Weights of a small GPT-style language model, trained from scratch on English Wikipedia.
Size: 12 layers, 2 heads of 128, vocabulary 8192.
Training: a variant of Adam for these matrices, 271M tokens, 4130 steps.
Each number is 128 + 24 x the weight over the matrix's rms, rounded and kept within 0 to 255. Layers, rows and columns count from 0. Numbers have three digits each.

# layer 3 MLP down (transposed), 704x256, rms 0.0664, rows 598-614, columns 0-127
159119107119136077131142130122139124094109106101124148135140156105159169127193116088126095164138107149128150152143124117130138118122109109100128151129113119120117130118180136160116148117147138156130106139166115079096166114177088108152130132123136075090120112146152166139158113125073133129127076110125115128143120111128154159144122127069187123085138119080074098125121115133146124112151
160107122142117138154152120126148089104129155059116102141148071085160054164126158103119111115075108149105153169114169121081114118111111102113106156129166169135159118195122120103159137134103161144157138120172149131134090135124062131144166116132139093118163126128119113173159182126072116121077087105167108142150081160162087116135157145156108128160157131120112176128083086102116155095147
167154136100130118125138153140113145123109107140129124096133115083132126140150103132170157153169132136134145143108131139110152124184147132150108180123109181069143096115084134145107144165103139148157114103155129102184106127103121109151134113116149086095129125138114114114129085100148089143123142077123096130164102073093090111092115120122175129115097147142086121150124150129118154102138
127104108150118154109171161112134160135121116102156167155140102125145080132109143145113149170116147103152151133108179091128129147089170146120137178119152107103145091110128146092146094167184121132138105152136157125077122107120112134136142148136164091110105132104169132128198169072091161093161152156121139096148128147184107115125086096132144123134149152133111111098140143163117143113110
100111143102178134108118152108135111095132151133119119125135121113110119116118156122141113103125117107135148137121139133101125147141119140144115133103149148148140160095127089154094105139157104151149124113143121128123117135081115117156117120135140128130120125165147113132145086113146158144115108156123098116103128132144087120099110161126105112112129115147138138144139123148071154152124
096122143172108104180127118128127167136122144141132096153115150130134107126135158134143120152121104132097153096134140121162159100118160102146146110131130178111145092130142084109117157176138088135105180130112076089130117140120128133140128148130156129115143143110118120154139103121145156169119156128144161146118143099139080124128187127100132139105101134138131120110096125091143141102099
154116141139128124145122104103116147109139114125151147095159125139092122115112139135141163122124096113074130116101115159122154101157104134083123131109094097140138117117150120106119098081150093113122125134151099123106122116141150145119130104137146102120120119166144171163132127091169089110149127132154144142162137114136152130165150086098107138108134151155097119131136111152132132093124
160119139120118092143140088133147147130126132139090127116090128115107146137125128112103112138136122135123109072106153112127113091138150123135167143134146122153175122153133108141130123141168122124125116141143115102123161116134129076145067095132107177158165062129099144156111155100099128133132133136125148132138101130146154125112085096161141125105147145109096168142162119152144112100091
119107146113148130131098107142120064097093160153134115150136119173163125135140093123156135178141108124105142172128119115170164162157160121076141118118094161105090144156157126114126098102134128098121126151088130125144115133130128149192098103121143175097136126152130116139111165098068165092142139131113159128138119129132135153150121116149114099133110157143108150152137124139154110125131
135153141088134117106121109149107128166114119149109141122141148132134105112132146135148151123154132146108148117093187119116136109138129130151153146163149144137152118149113120132084108123099133104164115148112134129130102124115110117155128096156113118143158119154140112109123144111147124143141144143112146122154152161138138164114155123142148119109118119144105155099120116109116144154123
090140152083108082142147142099160147133148141126122134142100061110132148122177119115164132148138094113089111100151132121097130154123182131116159151151157183133126128109075134128100103126148134169141129101103140118086165117126107171177106138159132095106111099129137129118141116084155151109130142128145163094134106105120137128089153118170113124118132155144165150118161113151089151148155
101105124143143124155115118152128093155111127119119160136157114112158102120075098154119112100163162112133179156103111150101167150134107154105181129140114151120110130165127118115074128104129156168144145129105154131112107122095136134117138083114150121075121171140163122160117102095159111108100157134113103110107142149149091110149175152129141128152123150130078131166133151178134127144135
095127098145136148131145141113054144103099162164136119156161090149112151098084150120133098131109137110118129110150080104117133112115141143147138122154181154138168131102150095101119118148139141119146123126158088118116153154105144148145090175131178110111119168136109144127222166141126151189144132127144134108103098137152111105127135126085112148167139140115155123100155107172160176133120
132115164104109129119122150124081086144131121151157098128149160122140156099104128166141146133136139113122128126133138132126121130147118155124131116109152117150093097097100164120149104146148142142116095153119132102147120138097097173114115146131142128144142118120121122138114109145144130143131131102149111142122113155139135130162129108114117150149100123124108119118133153151112130134158
155088123144155137116119123129153114142071125104143157134130119118102141113134148142147124098089142131108141111133105195149139115144137152070158124149140133123114159111181118130126129077097130110147146172122139129113119056097163126152092113141126136134093109145124168112139109140096127108141153103084099140143086147119140123133159120125136141132114163100149090126152138115109152137128
070126110121078127148140177153112115114175136111175157131149111079130137118131094120141091111115113136145103107159087138106136132148143132119136106185116118123170117162097143146145138105120167118115078148141155134135127158102105104169143129106111127076101099162136109147153134106143097120104130120124158152119121098117078160095147139136154121106117127111090116181142122099141134127112
148132160100093130141113146148120091125138126170098129123113155116127143129112140161093146160141101137131135157139198097130123162161171116133109101121130122171148158124103139131113207142129123105128149132111102126134119168131087127081129176156125107133123125098129121103112114178105125095126110134085145158144149126137118133137134126127146131088156117133129130137155182141142116131125
# layer 3 MLP gate, 704x256, rms 0.072, rows 599-615, columns 0-127
142150069167132157115105118106163115154056176098134094099142128156140181145156150133112109145094120160131155173125159135158084140105135080138096120114121110138112124109108122148080143142160128143131110124153072105123125105135132147178143113112156148121090109112185130113123142136112159157087114164127147130113120163131110176112137115121095174092135178063127146133111146151147182157108
140129151123100128113144112083139132126113097107119088118105123132120138170131127106129132159099108134100131102101091137120176137131117127109117120166160101161151132132131115113150110138136128128109133099128141159106147113137106162105089155118148111150137138092107155102105132147115105100138127096128146123095124143144098109146148101111140104133110159129123036108103097145147145088111
069123112140134114121115147181138165157101138133073145142105109142146161067117102122120090145145094169135155115128176099148135114137102125158149153130107108148151095119147139155103119104133135155125138102114151116115151094100148141160136123125121113104110117077182140141121093107166171142142128116129133142166144151104138133115195124111110142116134129133157137138179119087133148099145
140097172112104153083138125107113132095155120135098132113128119134080137105086122135114143109192107159127132133141135120149145104130148134095151135185128119118112121121084167130136133106137128094165137138130181191169133151169078129145133113118127157131142135122120081132125115159119121125165102083112148109152166157075157163153127163153159119132132091149098104112130151139128154144122
123151122109155180144115145138128107131117078173144132127074139173133122094137096096130150123117130168085138119145117088143104086111101128112148116157115091151092120090128150143109115127139142171140121096145114166136117144139138085137111158131124055074113101115164153131085136102119172175089111153108111098121110105113135118144183113153102132140147140139105162132187164128075172072115
134141151103160072096104169128137122129110127108115060166102089072124163142098134117120124082135162122119128116129152080113118120162132177095137167131131124133137102134107150115124105140142180155117126123150122130084110087129122153185121131158107099120120123155108075144129174135120113114136141135169106118140115148139080133137128164190126118156126145082137091189103121145085111125126
144126126114156156127077134079149133140118103145089120082139140126147155104147139095130112121168155119136102139063123081161120143128081144162138148157105123142163089168127145139118107143117137121139128164095129122142151120107157134136096134118108122087125111125153118149139173121086141125114104124099131100097130126120121098121115075164115100116149152132138137092143147124110173118162
145166098155117139147082166115155114162162095133109141125142147158138130130134149141134145128127129128129108137157151138075115086081148117080155111149133132137137130138141171130132160130117104099145130117155135138142122112108100107114143081130182112122142104116164143130144161162135138175115119133148099141161137137085098146105136137125120119132163148104093089142101102174154104144161
134119127122080129118117142154111135164159147133079119110151103143114158127127173137160137175124100103133137127126124129123099140117118140129110168110146153154087114120098167157099120111109130146156117073146133130086160130152136138113110150114132138106111146119152170154165149125060137111149160153158159152115144132124111136144102122094120129115135115124146140095119141127152122135133
162160122133121109149142134126176095085130116154095127080063091149063122123125110111134105122079182126108122148133112122129141074077114101096132127092102125116128137143101118119128155169132116107132171110145089103100154149128117163108118099132139098177110100099125116113119164135115138158137078124128111144124086146096053074132103128117138138117102182176091103113078105125145151120155
149107132153146140131143127158131110136141117177143140115165142136125113105100050104110116088127159171103146152096140141139163108172106120124160118136123132118132180130125154097117134127148153091136144175169148107098096143123167161125125094096127151125125128117088138132125122122101149160144139118112143172095158178143103151153139116136145161111118116145115126159143120139120108162121
128165122136150120111099117104129153096132112168143121148152157166127119114125111093158112072115154135128104119118128126084143102126151121056137105121120129112121131138143097139071134108135073126126096101122133139137103158140087110124150086152118106133115075156170142133107123110072121143126120148094111063157080152070128138115184109150126144183107072116166090156114117095134178155147
127149129137126135135123125110129135128155118133180090095072120129161114128085099112139116126147141106173100098104157117148119138131126121105169146098162111159157160141103144097144071124141123144111114135152169147079140110122122158193125137148126117122129096131157102113126151140113146109142117138108113119140139115176084136133118136131122161127162092140119156156164078120126115112105
158142113114124118128139121100103094160122174141096129114108149088166117093132109174134108168105160127087182138126184153131149135127163093167141129133147153094106125139149148164094095112126125145140117137116139123165163108113106157168110117116161136123112138141158143127120151116111123126107107166123164114115164158104143165137148121121186145116104114126176102158121133159150154135141
147123150074154131117109113161167124078130114137158092103147139159139132103091097159103142119143141146166141135138153110143153101149131116129120123125175119151134161111127126115127106134152171089150132139144126124141161115133122120124123103135131127154143101131115115125130163181171129116125122100131131080147106135130112154146127124132162156149109101115120121109088160120122126167111
153162146126136111109133113126135143122119110106117114118129112137137157136126110086131137124119077149106095127135137144125116137141134142111166092178144132128106113124127139118105074109112104171077098181150129180121095140186106132125072113122105143100125111118087152079111127082135131121107136136141105134130122149137134145134116162153136162151144114195130134173120148138118127133107
126137128114127172095133132143150091133121144117097146143130090158120117116115122145118139107104106200106118108131111129116121117107112137055121130121169116131099152163083155111140143133140125138118132154112141153167137135149183115109087110161120086107116154170147134120107090111114125132141115109157120108188127149119090163130165112128135147187120099140152161169137120139120133175135
# layer 3 MLP up, 704x256, rms 0.0674, rows 599-615, columns 0-127
128183146146112121186112158112138144130110130171103132132101138156132123098124121142143130113166128147152111115138043135149188173109164144146146097120118106125127134080185126148125130124135070132132117157115154122106156126067135145078120160136137158110100105147107117125132112108162126097167152150103130127144158108112125124093154143109155084149121086123079154130133168128158141142151
137163136165164126091163156145150096118129127148126165098113106089118153132160115131151151138146146146183155161107156129133104113144098104143114140125108127124131130122100117130133119118140116111146111114107142086169114125098136142162111124140155117130105115119090134091136082100140132124167159136125097129165146137104130076131127122129178099106127120128079116132126167164085121126133
114146131133147157136094105138118171096120103108146129124134125136103132108116086096074111071146175136107134109101115155122098121152106134179121134171137146140093114129123088102090196072100138090142150122126118105144144145150122127153134149106126139107168173163098143135080118118151155146116155099119154123155052118122129091167154102126125137137120141141165146097116084116152105142086
130091124104141144076095121136119108107145123145114145141166133114126111120127115123141141133136161115138119116148094072126137121155163164106141109134120144148151109099077170157133164098127108138145096097143154163120145161157128115074111142119103123078138098132149108060142145150108109145133129139144144126150137152089139146153092093142119107121105162120090107074117143112145148120131
135123102170073108130138111125161126115154163094137057133101151139175164167132128123116133162127112122100091122120124142140114117128106135124124092137155191096155142125119133100142151160126120134151159113123126101133125100136145172136168110102167170160145161139140125128157152098072141120121112137138160127136162103152143106073099122130128145122110137106137094118128090150141160148130
159145125172095142105163139120152153120113108123177121119145125128119067112115138154110173101197133103142106130124145114149136130088120106166086145067117114147161149092142117153139131113145090112097110120087154139140104134140132136137117138119137132144115110099135101105177110123117130097114165121086109134117157075113108088110144117107065111126138135135084164142157162139125118124168
162157154120122137133136142129123130158146077116149185120101142116133111136127149130102146131131130111120086162099123085124103132083100127115120169134097156147093126135136113106113110101108147148154159097143110152105167136116142145104128153121140116106149098135130124111127161144154175113126134168087146091130124144155142101150103101139097125120145133155089102086155148114157099113125
124114100119136147121112161108097166138144141161160119116133123102142156130149144135126143102139172115134106145164120153110141112108111056120131108096106103109095163109088120097152107104177115136109147092108167151139130175130148126099119149122142128097140122139125105115168110164104143132108099136122138145102081124152182183141136112126114140133139070167156136107120099149108139153150
096135119100146151134123098098109097112081117147143129164118163111094134132136106126142138104150129098118142160099117115099110166152130125138132128130120110124160138145128096122133082129093145114110133151080144160181100122128132078125105100143130100144126090144062144155104084099184115134105131133152092045142131156132160108116158103148084145186132171104134114149127131150104149136123
102133073147126135133100143154121112107131135163087089118102074107131107109129134075095097161118143099142120153172094139165127104137121184124081152153132116136118161114099102144152136127157080163105113106166112138131128106131115160110075137111099128145120117112102146166158109118108141133101163123134140139130134123117081080139111109151137106126146137135123137132128123092090121142129
160104141137082086110101152141072177116173136110103121120157121174156111155108152124116142125163149147121102136095130104113167126080127142084085156137153186090143156135107127147152126136081127124100116131127130136053096167089107136124159081110109106133149157095101148119146162183187154129128131103135114077140116107109139156105089117141116104107155168181123142119128140123138105116138
148098168155115169117152139124157140105105182109140149121123133111096111141116145124135150102102132102119175113117130100121157117171104171128139136099138109100176114114108167136099163113137111144091137114114100136154082167155109134167139137110141109126113140127174082138072096118145144113096159122140133141101124148105098109152128125161136094102073132123129137130131132108144157190144
140128143147085137150166113084117117120159098120144105110112143141095125128123115150126116112154132075174099137140130156127151093126131145119131131084125133128123143121141126093150121126095160177140103135119121126095138147115103133126134111156130103152109083131179090156103142116129087131158134112144126131135123161156113129141110090132139151155126133117137067131142123117128148139147
127114128111146119170135139088083143113135162138122095068127140146080113150181160121137099156118102113112123099095172084109162140130111141185144124134117137117119111174120114131126105133124116186172164131083102115133125151128110104114157137132138130130121117102120113153114150155106110135104120120150139125110163094119087128112154124105167103124136153083099138132143100144173143108089
112135171122103141124138150124123164151129129144135108129160116129136135142147123114111109079105129187136121126123138132111100132149134133122138107181142150176150117103090148128134108090138115128133164111137177130169111084160113122137112150078180156096148148125104126130139160137171131131075132111101120114121132081117154113150105195171158100085115114138124104113134154120116097114140
121113110136152132136100117127124122105169102130117139115162104143111107134123107138131137136131097118148135096161124134141195137114123118131160128150110170080125128137141124143138138145092113149152133180134117119090121133114114134110139144107152125164109131108145086140112156101104114135155102162176136115111115135122126129107174114098099104130117086117131145121115166128148117120102
074135134079119128108130132119109093133111132138140121130098115108109102132114151144119138137087117128123157144142075136143099179156107120140099204178125119140134144164133123113123083134125079095148143138159159123119159123134152133144118139096133121121135125122129158175149130118100144103071117144077143125130149079098145102169105097120169152130190114110139126097148088138117146166097